config.toml
n_layer = 12
d_model = 224
n_head = 4
n_kv_head = 4
head_dim = 64
d_mlp = 448
vocab_size = 3682
activation = "geglu"
norm = "rmsnorm"
norm_place = "peri"
norm_eps = 1e-05
positions = "rope"
rope_base = 10000.0
rope_fraction = 1.0
qk_norm = true
attn_scale = 0.13
bias = "none"
tie_embeddings = true
parallel_block = false
extras = ["capped logits"]
init = "normal"
init_std_qkv = 0.0294
init_std_o = 0.00562
init_std_up = 0.0294
init_std_down = 0.00425
optimizer = "cautious_adamw"
lr = 0.00182
beta1 = 0.95
beta2 = 0.99
weight_decay = 0.18
lr_head = 0.0129
warmup_steps = 482
schedule = "wsd"
decay_fraction = 0.702
decay_shape = "sqrt"
final_lr_fraction = 0.0
batch_tokens = 65536
seq_len = 128
doc_mask = true
train_tokens = 266800000
steps = 4072
dataset = "wikipedia_en"
Each number is 128 + 24 x the weight over its row's rms, rounded and kept within 0 to 255. Layers, rows and columns count from 0. Numbers have three digits each. The size before them is the row's rms in percent of the matrix's.

# layer 3 MLP up, 448x224, rms 0.0571, rows 135-216, columns 168-223
109:172116133131133158135116137135161134119114131145162111106106145138136171161109107109100182118149163127153121119132141092101122137133098144104150112148069121145141155142
099:108116103129108107105145105142117141108082166134130147114122152096101154110156100087121134096167149119129147137142110173087113128137137118125105134153144106102135092137
097:144145135157131100081109132122183149103145145159157132130082143131084092147099094127158102132125157161136138130167150141164111115119086171150081142135134139167154147133
109:158133126175140098111080110136137164148176138120140121145149098118100135139150117152151110162102082086097133133121156110079156144127132144084145144096132132117073145158
097:139116105104102145100123216099097167134141147198119151131151122185168110134136136115114130132121123125137114112140140119108131101132156124130140141146141105102095117130
092:119114100093121134128144172123124096158144073099126165101147176109103108175095157128144156129114114105140130085134162139136078098138156118104111150165143136130119117143
109:087128173075104090122110072102101142131126109125138129112149148126155115101167134166097128133085161131129129131152125099149134166150117136132122128174092141143112127119
103:125119118126148106135148112146113153152105107195154130117153132153084131101148108136125116162136116142112146108195113158137068135159092137127084125132102149135164117136
096:113150094112127111113162144118086127176139096133087097091146135130125099118137087122109129129104137125147130150126099176116147085125136087128133134138164131124142160098
095:165116114131118117119132129090128132127123108164115110115104132112123112120116103112173137125177084138155146160137173118119139101110085136130129170146121127162079126122
102:126124124152140110114104139078148155131109115130104100116108075096112103145131093169138116120104148081095105119096133146127119155131110120115096152138144123152112136126
098:090116149100160124141146134114157162092159127184123144126174118099132139145133107140115134166156113127134096148123110052135149146083116152144115107096164132144112080145
109:136144113117124141158105093126144127097161122120122144072122102104152136196144133130148146113102121160131116139120098106122166099125157138177123171107130133131138154143
102:131124138130153108115173137062156147146153108113147172140127139096126128106151128124092134112102089123101117128131140112104160128126159168107156136112110172042119161137
093:114153173137113176165120141117163128142093116157134117112086127092136125114099128151127122143138192152111132154132142105118098106137121149118122082123184090117132119117
120:163106108125119149138136121159125120112116155127101156166173117111124178089124125107151174140101093117134119128136124111135153113142132137140173145134105127149113119102
102:125130116118125156159122112160095155140142082129136127111158116123114117153117120107090163163124114110121112135126118152118148130085093124100159123110122162125138119085
098:135134157153108108065159127154112110137118129177170147172099145128107125124109121151113164115131084132091121190110127128119089155114136105143182121124135161129115110146
106:088148104122159090072116128125119142101125127149115103142105157133110126126101141093095134102119132125140160161144159151121115125127124139107109146150129089158129169138
101:139172113145093154132150147132130114133175122133147110156174133143088120068120197138152141131127166104126170146123110098088167145099152113114140107094136141126132144111
108:121123096138126081080090167086140113108112081144106081125092129100128098167116119170105089134112080154128082119100126086137113120146105151126084139168100122141137143160
097:162138142154167135124127134156098117118113115132123101133146164112106115132126081135100107131097123154113098073127144099143136119131133117139137141098166130118144119096
094:141170132109106124105112138085136166144161125132136128143134133089133141126126122142146133124172095147183141127166117164122100099126150151111148141126100159112095088156
097:133135152113197116121128156136124134140138132124166140151158147109094126104101107117148126130135138142117129105116157096123114099126091098126073123130150103099116092093
094:117130092135139151105111131103156137125144134141122101080141080116140088136150140116131143164158107111156116136129146132176118175164118100128116132155119116133122167133
108:125080108128134130138130095190088111120125136078132124135149151123147128101125155081116115128176153143139143131130150129115140082125153111129145102087117112124092150100
101:137155073137151092121120196128146137145175144112106098098169165134098125118112114115143098138134090120137125163138121143180126155157096130087124141157123120121128126138
103:125113136140081124146074119133093150147111102165123151103126113124124103089097076119146108120100160135170118101104107158153130097124139115112148135166127163112106119162
100:151146146161140130130142118119072110140091134076128108070162116156186127121120153123133097177116118084136174116102106140113071109119147116127171113103135140128087129126
098:147126115142174124113080102137120128127074117166137101181125134133134144113148093139070151119155155152163139138118138132108182156157153122117120123143079137133107120143
098:103098134109123113066144123073159132169127116179116173094112106155105108117105111161131130165110152113133128102157117168162137150167135109130124167148133144102155124095
117:129128161138122114135163144128145110151076103121147064111121137120158140122133101120102088117094087139161144123109125094139132133156103101100118155135162115062090122122
101:132137078123127163130105138096117142143138143135152120143127116094159078116100154104181109151116119157110143095120098127159106108124120126144102144128181132156149191106
102:130149165155149095140135132141132126144091120089150113123080120120154151102101129134121145146165140129148139103108129098124127102159101160101185152127092123149165130181
093:100165111170142194118105083096128119173171117133119101128113140111122141127144142111122144128129111120119101138154152156138154096170091118103112120148131112125091123168
116:104102095102145078134125120123128120135114084118115106129134132105131084129148118096117141149112150109131125148148127188146128161121138138100098101107101110144114149102
092:116146108129118111159114143154104125157160148148159115121142116137107119130148141149142131130097130122125114156140099142132109093124112092111160090124126128115129144099
111:149152108147151109093114123127119144183134110132114153124077142126129114105145139100108167125162130120145122131149120142140118126174100142140170117136121101107116090139
093:113151163144125098098083112158143125132112110112134100127157130146104116139119113114087125141124144140185130123173155125103082135114133097101134139109130110127118117104
115:146108098113119126133152088146141115176112142127104136134128122093151110141153121126097123126153098101135116132155155101111175140127088162076139117173114124175130130123
095:123157122113142162103098120166161150133103155112136138147150124139116145125124132170140132136089156159119082082151130128153122118134142099118151150138110138103138106163
098:084088109111125146149129136060123090078135150110105142177115172110088116106134143139127131128173141094156130128119131131118121123143116164108121156108123154142094119113
104:119127125109133084118174145156138164112108108143128157084145094145140132154147146096180164165150136099162154135148118099119113130136087115193092088110112122176155126108
095:110137140133114109130143118113135137133154102117105163125133137118197150103157139161115167115133151087080150104111132154134140076166138149073142110128086143072136124121
098:118069112142127133105101155087197138138170152165130104094157120135087158155120109112146088106090105102098123086156105160141120167176111089132093134154115083104152113160
097:145128097117123130165119121117139120175130089132130132162133121112127119099160130101103127145109107155182096116115090157163137167117147189127144137156152150167153110136
096:158116136104115173146105122118135157115171141139146130164183095100178111160113166107119147130145149142137176109110151105110126141138141176110188139096121180116083141115
093:152142104111144113141141135165112127129151139154105140163168142151148129123165097157101061147140151110102142146140135116135132088131110137094082144120156151125086169113
096:087136153104075109086109104129131132175160130193114135112136088190113126093113125146170104119137170107103115098115076114162101158123125136118123125120141147101136164122
109:170152110163117174142176092150102146129115169120145121133152112180129148109125149086128144141152113134139130120113113153081135087093126145150147093107122122117107111144
096:133108159094099106105131095155090122100149115106147120136168127171096116110139168125145125123117142131102112108120125142128101137128129135126162103150144134159082165169
104:150148128106114105111170094088080122079118125104123146118154120161115121128128164109135146111147100093122118152099096162137151158144117105138132129071126139125172112112
097:149152113104150124117094162153111108150082155166103097124096127109144112113121133135122109142131121131133077128124133149146149105151152154100140106122133130110147127136
114:149132161129151171136135135150151125105109126146094091120128104116111131102090157147166138114124108165161121155105074105164137159130144137118144144122156100148137134133
098:137129171127122140099097144175084130147110094134148184101107126135122138129141144137168129139169140073115058152102138133069130116075130113102136108105166104115137114128
100:120144101134157139094069122122114126145136114114121128112153134144117134126141076105122136115106125128099109142178137131186119124140108115179114142140118111120125137143
103:119139132152083123098156137149109117117148128104140163188193112125124149112159148128153120140101156113109127110103158116128124158124143123113113119135147143133122114119
094:156143119103149145110111137129075108085112071124098185086124104175101171160138117083071139129179119087100106121105110133141116129118147140116169138138085115090130069123
101:115107141114138137113136155122150105132136125124122162118119148157125150134128159112144124149134162104130101149133118096095142126137111122167105126058120133197155092130
100:160120147134118153098130083145109151095116161096148118121159144137130137134111171131071092133093111159135138124090119167109127042109129140131156146109184092117143110084
098:128130105189124124092142166119144121164128124123141137135089167104131118105124132125117153130124105128150142138115132129111086119104100150157124109124148104126102148121
098:123077153097114128122130081130158129117125141148100131134139137116130163172146088122118123132164136143134103154110132100125114135130143121193115122122152114104118124115
098:096095113162137122107114149114143130088104192128114182155137111162159141131120113098096174081120144127134116154129129093112090115102147113110116160144139120127136152129
104:134126145059175120135126120107137178144108163131164129115119115133097173162106109141136112087166093128141123086111141138147087160124102128123112117144140146136184142145
095:115175118173061145096120160142132099106154103144140137075119182107080188143143113113111142141152140118137156137158201118101144128133106121127140127127158132205139137119
107:139105118155171131125126167111126155116144163185113174112108125104145135158116099135121113159105139110136145126120144163105148149160118105143108145149094213111139148147
108:117122109143143162130138083140119115102171160137122131153150120134133151119141126177110153126172118114151098170147076103089147105160138105105165151086147112121094123152
095:119109104150150102112136136122151140092077112155106164109099127049099119123119072150118131101123140160103132124130139147140132117141129138147092120160124132079172092106
102:130111086128186094105099130122148124151127134142115116108067120094120163116104066170095103100083141110069131119135133084166117114199101147127115160197119114132133136098
091:122127152121125122130130128118155123176139105132130096142147140103153170103143137160130155104124129111166156104118133100131109153122117135145122103143153128156095145156
102:103109100117163097130131159115107119123127153136131119127095137117146153126124091178099111142116144128136109165166108109148120128155101127115112148185078105171169125162
099:140109150150098108121154167102115156094161144119160125150106132076141138102154187114114089090179134116128128139145127125064086149067139149119118107075126108102114125159
105:145130176149108112131166112142116157097109156131154106138155133106135105114126134096165079098170118097141134096102134109104099110091139116085112142103141143107150128145
102:087149119118154114134155115143152140121130129139089135102139125090120126131102108134108128093136129188123091146155117139150151144136059160111167185182152110125151118121
110:149107130136113144096092106159140129117150104116112127096125132128113158091089124146138102130140140114095153083146112095115125155105109107120132136130137107113132165152
092:173123108137137128134102099133156106118102167149135123133153128187167142106106130134156143130152125153130127144127107122134098133112132125123089147108165115147107142097
103:119118183111133106107131125183153116122155136168150127108167134201155112119135128089151131106113139088126113071127164150130119104114138144133135134123183098158073135147
105:146133110112141097140120132112119099102121130132133128153088166168088114137122120165142158090116166159109119121122169128122180122108128119124068149136096144131127101132
101:138096123199199112136120129113162119143120116132122123092133109122165147104116130112112126110144102129124109127105108137141147074131121150113128150111158141137120125088
099:157107123131127133086134111130122136123190149161135108132150111109148137186144126112091146105188114159122121114079160123164123169145078155133145111143090122059111124136
099:087120160086097125132101092172070138114097096104108126143130151113131091124106123121132133146201114086184112123078131112105145173116174121125122105065086148139154158112
099:155129153133114124078139140125140150183142160081144109088132141120151094165123137126168141163093135147110122140123081094118117126101115142138120100160141109121160155138
# layer 3 MLP down (transposed), 448x224, rms 0.0484, rows 135-215, columns 168-223
101:172097150101125098103128129146137131095139159140148129151146107160148194172113089126116156143126120129118112109151164142114078096161104145133165132138127135172140126129
105:189195094181136146097130153123161134141110106137107149110159148124130133159162104159092141112086118121120130138128127136138092151133118116106125126119107122092131107119
099:158146097097126141160130122140094123127144134126123087178154120146139134121142145187150123118058088163160111143166154126066117125124139079144152098100113080125145098124
107:087168091110127126153147130136128099150140126120136149110114139087132132077129151125094128145147111125151138104147146146160147099095108166148108120105104164134162110111
103:139134168137150096129104058154162105106133100085145124095139145077098112124080116130139144139154100150115127134139146143151096142119103089086112097112093151132153130109
097:130125142163129115099122084131140152091100180183129100148100078131143128091127097135113108134120138142127103141133088118150188149108098127137132094087136163136127134113
113:136113145145156093116138128134142133127133150160118153093153162142069120129133117149096058117104081153135123118143106099160103119137139107118149181099109137099159114104
099:129097136140134171120064153087144113121179125150100146137130100156148074156111120159129147100088118114128118135139132097137167132059163086104152139148129087116126104133
100:150121167145126140141075137135154133085141165105114154141142095093125116126093141114166134139134160132105140102111127094124101151154091170133145127110105107127138115128
095:118150174146126120133072112122125148115137112110120171128088121135102171118084168164158121138101103089092129142172098146153119144122119143111098156104095141134106156091
097:155128106105095121128102131095164160147135114167126147121113165135136076121159127130134108118111154134119153163165129158153122107118116114140093113107124098143105154131
105:152114113119092120129106123140096084153121131065118124114091116129106129126116153086144111120119148123110141089124143187139116101183127084116145154119111101109153161104
108:146115143106124164127117115142176101138136116164153106125127158106142152132126142097157151096107131119081112163142136109067164082125164104125161111104113154121169131146
091:129104070130109122140113120135099099127123130161157103140126120117104172144100130087166077119165109107141140159152121139180079142130104113132105124131153133164125096128
097:151138085152107114098144136181086145118086144139144149123152104170132138132104140085129096128104096148175101098104107119125152140121144117089129162183091153128134170124
120:106112139174163078109145131129168187124111130161103138117092129080141119074154094098121153132111107137147110131146170103138129163165121150125128128154099128126180121112
101:167142145120100123086125139133140108098115139162143142152107136134119105117123147121158091114145144131148118142139114111155128147097138101141105161093088087120131133108
099:129108158098161127161092110094107113142113126105107131109180120152160161107140103103117112134151150154171107094168132134067156106147141173105116104117118125121129126090
104:133121104105118120081139068072153090086159128137090107089104106107136108161102116111111145095108123124088149142127133127128117129111158142116116104089148085152137154163
105:151130131091128125124109141151130123123129127143102136122131129139113116150118133147140066128097106113136116093174102092127109102115142137116091111148085070127091123074
097:090172089125128151127136161118149106151109129111163167134108160119118142111101125107126125091124121125173127137137147147118124133097162134120120092124119169083134151148
101:144133128135120132135120116120150180144136141115138131174109152155185142128099175122134169112163085091160146117143104137075146116143105131121067120087085169098086116149
098:124074156129165141149155124150083139093100127109139113121095145174121109166106161099094113104074146104115090105127135089135173172138115100146133142122169107128147146104
100:147118119130077118119108132124132117137117112089112131134098105138130121142128163145101098129123096134136129149144133135120136197142157143124152121139120117197161163163
097:153109147132154102175128116126101105133082107090099135146145119144098125115116134150146105095126126175131134150123112093132116079091133155144123125119117134157149131095
110:109107127115122126104169131112183122145143119182128124119139095083123135132123138123092152112155151099132109142117134132128125118113151126142152127060158075119151147103
095:140121130110106136130111084117115160122171174153146118140160110116127108163150121175140158127141109143106178063124096100136116127140121096089125111137134130094126068157
101:146128112180166124086144142144146098118157156116090152136142159130148127137135151105115132095124123145048128141111135087111142130107135118117107100079096097130120118071
103:090132165081119137106111135166150124126160106119153116121153134130153084136107101110144130137095129134133096079110140119121209139138142127121150164121098164156107125085
100:113128111099072125118144141113104117142184159069132139105146141128111105176099140110166105123112121111109109123132125124119078104117121134133108153142161105118145116125
096:130101147114133170128099123160159116127147101137118131157132117105141127121128135120112149118137107175144138131115102128125143108107122120079197116123108123111141128172
111:119134148134185116108147148099117120153132085132161063112124122125155118115148136191106135142108099163152126116083080116120128109096143118140112148133135137117137126120
106:107155161149107089135158130147127107087134133121131126100134154135088151121151096173116123109135127096146135168136145139093186137108129151115182136149083132119131088154
105:106096132144136100111128120138124122134113110157131129118148147129101102156140150161136210159137125141141148155160138112094142167146136112111104115136167102133152183124
094:144109126085122085137134151156132140089096153109120144129138100156146142131110117128184099141129162111153147102124104111085104156105155149151128152114127120144151117069
116:140130121150115136124144147112096145097125101114130156094132140102139109169145122096109133146125145094117154105096107164110135151121149089077098112085128133122109109126
088:109134152132150143129165087134157142118124158111105140129126128107146110142130075127095136120145098111125134170138158106156112111152110151172128134124140125116167155187
109:159169152166122113119131120140100126166114147154126158090099111143136165147134119087116119098129108135149115158146155144106120124169098139108135089152095101150140106114
097:131106102108124142156178143103126151121132166125138163156129151120152134122119125127185107118131108115084138131118111131146162134127117180144106107141113140126115168173
112:118135134092141094139113122133146119149138095127131185120126118135150110141128113128135071124104087142094133132153127132118147122104122170134120108138112125173140103172
100:140100117149159108145133102111125139181134123124096117161126103128134082149129119139151153166101113139129160119106152104146123122125120146161127181172129148114135109143
092:153146149100117113089140094152155132177117120170135130077122099162122110175148127119134117078071103131144096134107133156131120109124139089126141094101142123175119171113
101:146145131151150120091172131136163150135091109149125118144096106072152160180126167114133145141112124104164159096132142119077134100118126112147128124125076118127127125145
094:169132131110144139111102127113122106099115160147116093132113128119091121173111099090119104115118122167174112141135134096141103149077141135155107148142146129204122129134
100:108114137109130112144108141151101125125147104138130117064099148118065103134121101123158127132145110095127104102103176099137162143120106108144143140112124145176115114139
104:128130113162115141099108126108130131091117140118125104079128130157116131161120115149159096122171143087112145134175186096104114093124105090125111129090096086113111140138
095:109107131129155104135142126116122133131144118137117131132147170136083111101138110171117124138107140083135062172121094136117145137150113074156068169115139073159181122134
092:100115103117128115094121138154109127124140097170141144126105133143108090141118163072116112142113088123154097151133172138137145133135099103177182144094142131133113124150
100:123110098139171147162149147118124135102092144059184118132102132076123148126149121126092137126112113123169164140096146159096148105138111124136111101137099129161123094131
109:084170158104087133164143128105087140077123134125116154120151153084136123095096096144118123083097101111146146111120163104133115150145149162143120155072155145104100134103
089:148117062167161182112146141158082130137095145137124112125094111113138135126150060143148136183105122117138127131129120143153170091114163122119088150123112105095148123143
104:132122165130191127142103123170107092122112126172097135161111141125132116127105136137158120103100153168096147123117166170155161138121135181136118122105143096129133084111
102:123126126172087130124152118077153145088176133094168151104150137147116159145125118140125125121132133125124176116135109109102177135119124119160080172146120125169113129129
099:181155122155114148140097152091155143077102168111099129110120097149131137154148188103170104199131124113132147081114076111121143157141074184100127101122099141139104113092
090:130150138174153098105135123132137113142129115115150122147095127153106104107193103138147121154109102162126152113094128163163142135141119097131090088130135138138107183110
089:104136178124138135110178101116127163120093101143146111075077090134144147107108142164135147148134082134135131103116123144130129099127155120104137193121126087089163128091
106:110133146136140125110176184160135166089115137150118123132161127133190162129103108126118102136125167089144122108137141172122120160133125109160140149128139164125134143091
091:149126126121148160140116142098113072135081089118145150085117172115162128127130153064149088134123101164095101142095147127127136101109092155136143109124144111082141144106
093:123154117157129104133103150160139134111120118139162124111144104070110111132100153141106151118105114140135110122116154180144122094156152129099159138144095099085132162140
105:089141088108128157143116118085134162136098154142160131092116157149116109104110111112138147136108163188080129086088121122167139142100122106103187132089110113115183113153
100:154139156100126107160110080167107122125137179146113134116174100166138123123109108112125098144124138119127122115143134106147150165188155103092126178144138125134139121154
105:113118128151128108183140124132094112128118106139154137161131135123125096096128141105134145112146087076140175104153103142135121131125156139098175108123116110140120079144
097:147121141076120133134142114120101116180161076120126102117105158100080135131119140155172096158130096136104133123127146156148154118180111131158143104118118137158123097121
103:103084106140153156130090144108103148127115116078167107116134061138099106186122131130156112129113108066130136128110120134160166082113116196101132117112111127125127097115
093:111159056124080117100128136135116114110132142108137134177131127093142134137148122155081099107084131127151111138113108123110145134134152107142115123080165122163136139154
100:144115152118089132161096129129157132095109119131068116137120115173125139118141139156139144193129111125126085108104121126138132144134133130128135130143139089125152162152
118:098099132115157112142092122078177140149111152117138125117130106111118163125114097117157084142136145129115151082143153161138130123094095125153107132140099149129091131154
099:135142119138115093072138163109123102095142146105171128111158123135134155085129133134139116175107142151140133086141160117188114116145149126096145147149144091174069198144
103:142104166105156077157160117106158111116139109115134121149132148140105133152124091069137128107111129124122140165122121139130105190166123146133149104124125104129125113145
096:140137104109118143121135107121107130072126132121138124093115118153097078164122114080131131159147135160069109164165132150131130105134105121108114130102105108100145101095
106:137136138139150116057104108166148117146133114139108121103119134105117104084125137087137131121154117134074166147114128122115117141142106143103107126108091149141111135118
101:170140172074153125143093125184154103155128123127133137149127108174127134190115134154140139170132162152117123079153153143184101109157071106130162148156127107131129146097
102:171088136156169135132127150119142144136140135102113138161170152139142137124108108101088145163175125116147154053123126109154119103101127127117120147139083153194129118112
104:093158144095112172115062133109159114105127118155107104120156117121129159111126098105127131068167132147115139079117091114127148102119176164118119154114104147087160177120
104:152124123140102159116097154128138140106149113119123164090153157136118116072118129125137119121142152103139155108152131094128134194155146103143170097140165124142140178114
097:143140131090122117136146129113102148148144117161117146108164142103111083148135124126074092117123147141135114121127166125137128111147115129129140118137079110107156104145
104:124111118070150132173114114136121114146134085169106121162089117123142107128117148092133108098154127122103139108088165117116169156166109147150138136125143091140128127137
107:146077124159155113120079140123123138112108093152153144124125188140108136122174123142150118159107164164166132143122125135119121117120126103117118107127125131085079116112
108:146124119159194171118149104157138136132137154178116126135121098129139100132062176118105136114109112109194125112117130101095129179134121152100170160131129119160119114104
096:103096126097144161130135142129146126136123108134166144144130154129122122098141104156177146160145121098118140155119164119133182155120150095145142156100150116157158118117
102:127136089110108138136154131131107131113136119091118141178133139133129120182089124071101121144136153123136136123123109108121153182102153159188144135121151111111134151103
# layer 3 MLP gate, 448x224, rms 0.0559, rows 136-216, columns 168-223
103:094131130079094128139100094176115137122091158142156128181109096166148114124139162126129168108145143132170139080142134104139121139114115168108123157078112111142186131123
104:113112120160139150122114166152137107114112145108148119090148080153133115109128145102127144124126104133113120175157129142163131111132121120127117112132092160137084158122
108:117119094099085128169168146098128139120144126115143156127124162131098123152058116118109114111204136119181107132119097118153110170121127119139122135103134166139138100108
110:155163093112130132141082095107148149100111132160135089099143101114110100123081130104148094137083102178143147106116132159124085124132134136148091125111140115164111086105
095:144114116121169113089093173128177119111110145160089093123121102118090119105105119151123125107108151146107106153112130093149059154160112122147110164175084145129127131128
103:127167104102075170143127091122102191114153147108149130131124100119184115131134160134125158127136159118147148125138122158107126117109124167135129089169139165120116112114
106:084133127141122114144177162178126137128089113122139101107087152111149139120130144097168112124187156118121186130141127156144108178179103169172087101125113101102141118139
102:148151135105159124149106136105065156134157144123135144121106116068113122091107093120145160169096147133122149155147122160142112149155140129133112095120131111137199137137
096:173139109092143113132163154131161161149115100142144119140171119140153095159149098125139132104170126155165167133124111096093131122136123113178138133148155105178144115121
093:113127124143158115112155137138096121124096106099130115113142094105100172128083139115110124102126138106140104078076132120101137131117114125129173154105159115172117118095
098:146119140162096078086176102121176107118102152180145135123115130121115126122123105129107103130116112116151131138109127137113132165152124108149043142206122131118125116132
101:122140167138107172126137143116113124088129152145136130136149137112133130100140185120164149142133199088158128132136125163139107101131144095126175090124143116117114099082
103:115124126168143142117118141159140121105151116136100127135127115186137085160121120169109153152097117163076118121119129127137104083121142108147098137167120142108093106131
095:123156128167129106136096149067132104107101132151161127154147144085118133141121130141111167159114123135086134101125132093116102121116122136119125108111182149111127141096
103:115135133097121171164151108133092108122126154099120148137150116153119126131132190107160144102118149078090117118097112129110135105142143157136146149062150088140124130108
104:142153147127092122102149124123154102091091153159135187147140152117146116127146152123178065107166152131140124163106137107129120111136126143144137167098111124108145141115
104:112119149126136162157126120094116121094147134126110116114134130112102168140140104118108109081140110135145130128133116147120109106130115089083104148097125106146158122133
096:123127140144145120110132134156080177147103096111141134162149182150132146098124122146129139128121145089153103137150161130117158096157122128132132141167108105145115143097
102:167137138100129126101105153145146161116117136114115090142132139141109116141136162143177083147108113122140128075140117093119117102115123151104118123158130091120073129081
094:160099127152102145090136106127111144097137117143114107129146115126140102145151154137142138169138132149085141126114123129118127092133096125114161155118131091144136105120
097:142109119115118149162139114104050086128129123140127139104104129159094113146141141112085122104169171154119108128121150083141072114115145140102129077131148091130127139134
096:149162116127141111096119173114166106157101132176104126125141111118162106098109120140125147125102162193128127171111119149140136103159088126167123145170110129163104100148
101:143139100113098123144113130092140131137166079176096135106124083142166119124152084115108128113105146146062145090123100111133152129103120105139160187130134123090118119134
095:095152125119109115122133135156128139124136139163148137134091147137178152109123095136101134112089148119138133126162136170091109139162151135168133105138143133104075112153
100:108117176123100148115148158110171126145131136171144121143122100093145143131119138103114168102120164097134113131096111138087109147109131134125164156088164116131139119110
098:125135128130168122133115168170113103140130121092106120110133170119143136094121133091140066160118122133166093160135174145144133123099127150176145123115118125116116181103
108:125113159102094156146131108108107129120083147116124108136107137160125143158143165141145157108088138132185130141140168108089093135156151141167128134153140140148138132161
103:097152166073121140092140146191135112120166088135164115130169131092152092131137109109143131129116140115116097118143131080133202143126104114137126126128115137112159146086
101:085118137158106107106121189174137092088119086157115149139121142136142157112139105135149141155115126135154106099140114114115139147164123140137114112129107093117134119145
098:121144119148123138121170156118112150120096114132128161109144106163126119118100145133127126154128153067109135104155132176136118150147158106180084160140113143135121124085
100:170115130136108135105153127164113118107105107067138102115161119114121114101099172149125129105132151120137172142129127094107107111098145096104143147100146135124130157110
108:143134154140118168144132156095122141149133126153161147151119172096134118133099139127145127117105125116155140087137127092124107121150096130121129171140168159107168148156
099:141167166108111118160128116136105147138138153073159139098094083129173170132092102117130103126120169108131102121137141147135141101116096133153147157134122149140131103163
096:133120120156143132133121103111157126089174128117092105116141123121118141110126114121117109093124099155118119128157108101149156124151119145140119116166141153139130134113
110:166147195155087170171177128133133140087160150095116145090132139130143121130161152132163142133154115090107137108076132093107152155102138137084151126093141153098149124147
095:145126099103137097136141106106149126089172160131125126080126083120079128125107133147099116102116113169136093169118109159146107080089074115185140136120117122108108161138
099:143138096098098130113157109121106121119158124067158122170159128098104107140107173129125168141188146124144102091124116109122115127145129144106156084117136137122108150127
102:085146065132139142078113130148143117161151122158163094153139151145126159106133114135088137137100083159144129125141141104149090142134088134119126180154125135138073142152
097:110110120077131138154173104186106164166119145108118130127113105110145132105128142098114124127194102131147135136072149114123120146154123101096138098124100112141113139074
094:166153151131111156113151136164144146080136165111134170097155179159124153129119149120135114091112163101148075111137103115120102134092134082107161143062137169158141137130
101:111140093150134146159090134115112120119144097159118138169156145077142113115108163144117164149136139155079137128128078128126116160135115174134157096093139165110099077119
097:166123138134140152114138131128100141108132135142133093115126125097122137158145204155099133095122123136114132111124132137122146134094153118109129149135138149109085138127
094:141125087116151093123109131111160154082114150167111112107128176126101139161124089138140139151142137122131119141137116114133116193154100126129091110128105095124136115111
096:133133134134123144118150166086162160135133133124160110166185146131152155170136174120111102124084123142130144123173086180130102141133168139122127113146116099100119109122
101:131083123085148112128151153132141146133136103134132133126109085107120149145129145128159136111140124153123103145123165130154141181145116111106115140174128136108127139155
097:105095125116141105116105131087135117141127098128132128148140162122097146145123119130084159122144125122172092152114098103136136160098135088131155141079120083163189137155
099:158149148122141151115148153128122069135149101153139116181137116152140122126114186123110119098152126146107130154134074105120157136107138133127132117113139144141139109157
101:153132104088120134118114083111131090123120126139111096084142106130100125109133129127170137113087148178141138112145137146114160095153148132134107110141135133142140086110
099:088171136133100135134143133132113126104116116117092167126121157090135125109105118117106112091118111093120154117102154086113128166119128164131130153104151163155120155089
102:159133112166115171090137168161077134142133122152126116135140096117123127108121093138154110171133143134141131130115124129150170088141159115132113109160119101109138137150
103:135142132154152101154139123147128140111134142160076121152113143156153120113090119149127138116107159151090145111107117161132164168137186156145116103120136109140137078128
106:137073101192190121113124112088162135118149091142171157146126148142113138151127092128095150120083111102088155107149091113101117107116110157124095182115118103135143147126
106:131148187128135145137139122145132120126142110127156158112120149089143115091088081105167090074107117101118108106108151133111111082120132104148154134105176092115131133181
098:112137158182129101102134109136125120132137150102123105149087127160103124114138117114121118141116083164127155122102121111166132143147107117111090098108115142158099154125
098:170139076117130120114116175148106105140145156118092161196145178145124101131127131112130165132112152128123116132122164150149112135148122123173127088147143201147089132170
097:141114145085168141142161151145137163109107147132131155096120114100162101148114117121124099118156123110107111108143094127144128145121098094161160117151103125113126148134
092:111123128153105146176158129143155114136132179096197106110158147101160094113111169100168089138132131145150081121149137112112127106119091138100114103138179133105100174084
105:119163130126142121112106149109146138142105136149169145071152120073123157138114135144116132137070091107126105105128124157166098129156125140071142132103125140118166132145
108:119141184147101105105117106138076141146115150119151120129126102143145176093096163114161116144141125135145133133157194127105113112137114118105174117091099118093113107150
101:154137133132152128175140135151138139137120161146125134136123146135100135110138097132122138147134106184095148159151160098155088121108087146077137151146094132144129149166
099:123108118077090128143073150102122162109127094138148096107127150156186132160136169116113111139131124140139129090162114133125133126078107129102089143124139139147144168146
102:123101124100147096118142140127150144113175140151114104082083159154116104165154122128126176102120132144135151122147131164157125127143105128117105145152099136111088121117
100:111145102107115125111148088121122111142111181148146113147137139105147159119104131145102127142164110190146121121083143156093098186120176086196120088127136121154166173133
097:110157164129076160130120142166101167132117102173142118111140158122127149139114139114120107134106148126126187119164161091129124077141125116185104092120142137135134143117
105:101131132111117142103153154119122126160141118151162145129107147078108130155124119088101092091136155100125126153127134109142121129172139121134163077157126151105109145133
098:116139135126083160113160110141089134107161143137152107145163142134151085118145149117125168090134125117148147150106072110109155152118162114098181116101148087120134086117
098:139108141130157114154103096141113115188162132122113114116072136109110083138147093123115148088116103103112148133116098137108136123098108130154144137126112116094167089142
097:138137074133125155108105118130116156131127131152117152117109123134152125121125155161092114148123113109145128112147115117114113090114124156107118175137137128125130153091
094:117101166100139098087089146130165111129156147154131131096122130157099115129106103167128129149139150134133113142151112139147112134137109139131099125152120116110162119168
096:134082131117118110205136130091102144108149125099147114144133143160163139181099137143121119128109126089186095118158104133142163109141130136140148114143163115121162135143
102:126160130129134156112143129189141102112132119154147142123103144145125095162103145131146153136113138141104089072142143125155104125123087111086123173161134109103153165127
098:130103130142149156139116143127129139120148119110106135144125150124151138120105149126081134155167135103145127106151120108120153130109132169121126164114083139170129127113
099:125082141159151117132147112145130160139135117107138150136137106136143098167129147140111144155108117142156105198146145178137096172107085115115186112129172122158136100118
095:133130121114124161118129126151147150130112123095137145150196131110138100121159184117124150152158136127157113156122124097123130142136127131146152100122164132167130112066
096:115127153133141140129079148124121168132126084116107122091131144141120131114099116160126114108147105132106115142117124112160114121143117118130143167157138116098145158111
102:132136104113144150178123134125126149126068132123113129140112148095120110117111138106102056139174140144108142116142166129089164133125158136138096100117099124116115161093
103:124169133123112121157156138133113109121122200108115113145125082116111130131093155098111141096177127060091075104136140144138120109114116125123124135126162147154127092147
100:115130180140110175116119151137138117111163103135161145147132132141101108088119125115147127182132132112124172114135121132130120101101160125108183132099140123085081128123
098:079159159123125211114101125143115116155132136158128153139136145112111136097130086135137138132124128112149138146148104155113105134117185134141118135080123116162156091105
090:150138085126137124137147165106125125106140139078148173141139115144134105186149134065121130128093147143102137135127108113152127166111149157200134135150175119121135138121
104:134143135121098118107124109096091130145135124157111150143108157147133152150107130176125157111162125110150141106137100093152130133136134162135121125120079102120120158173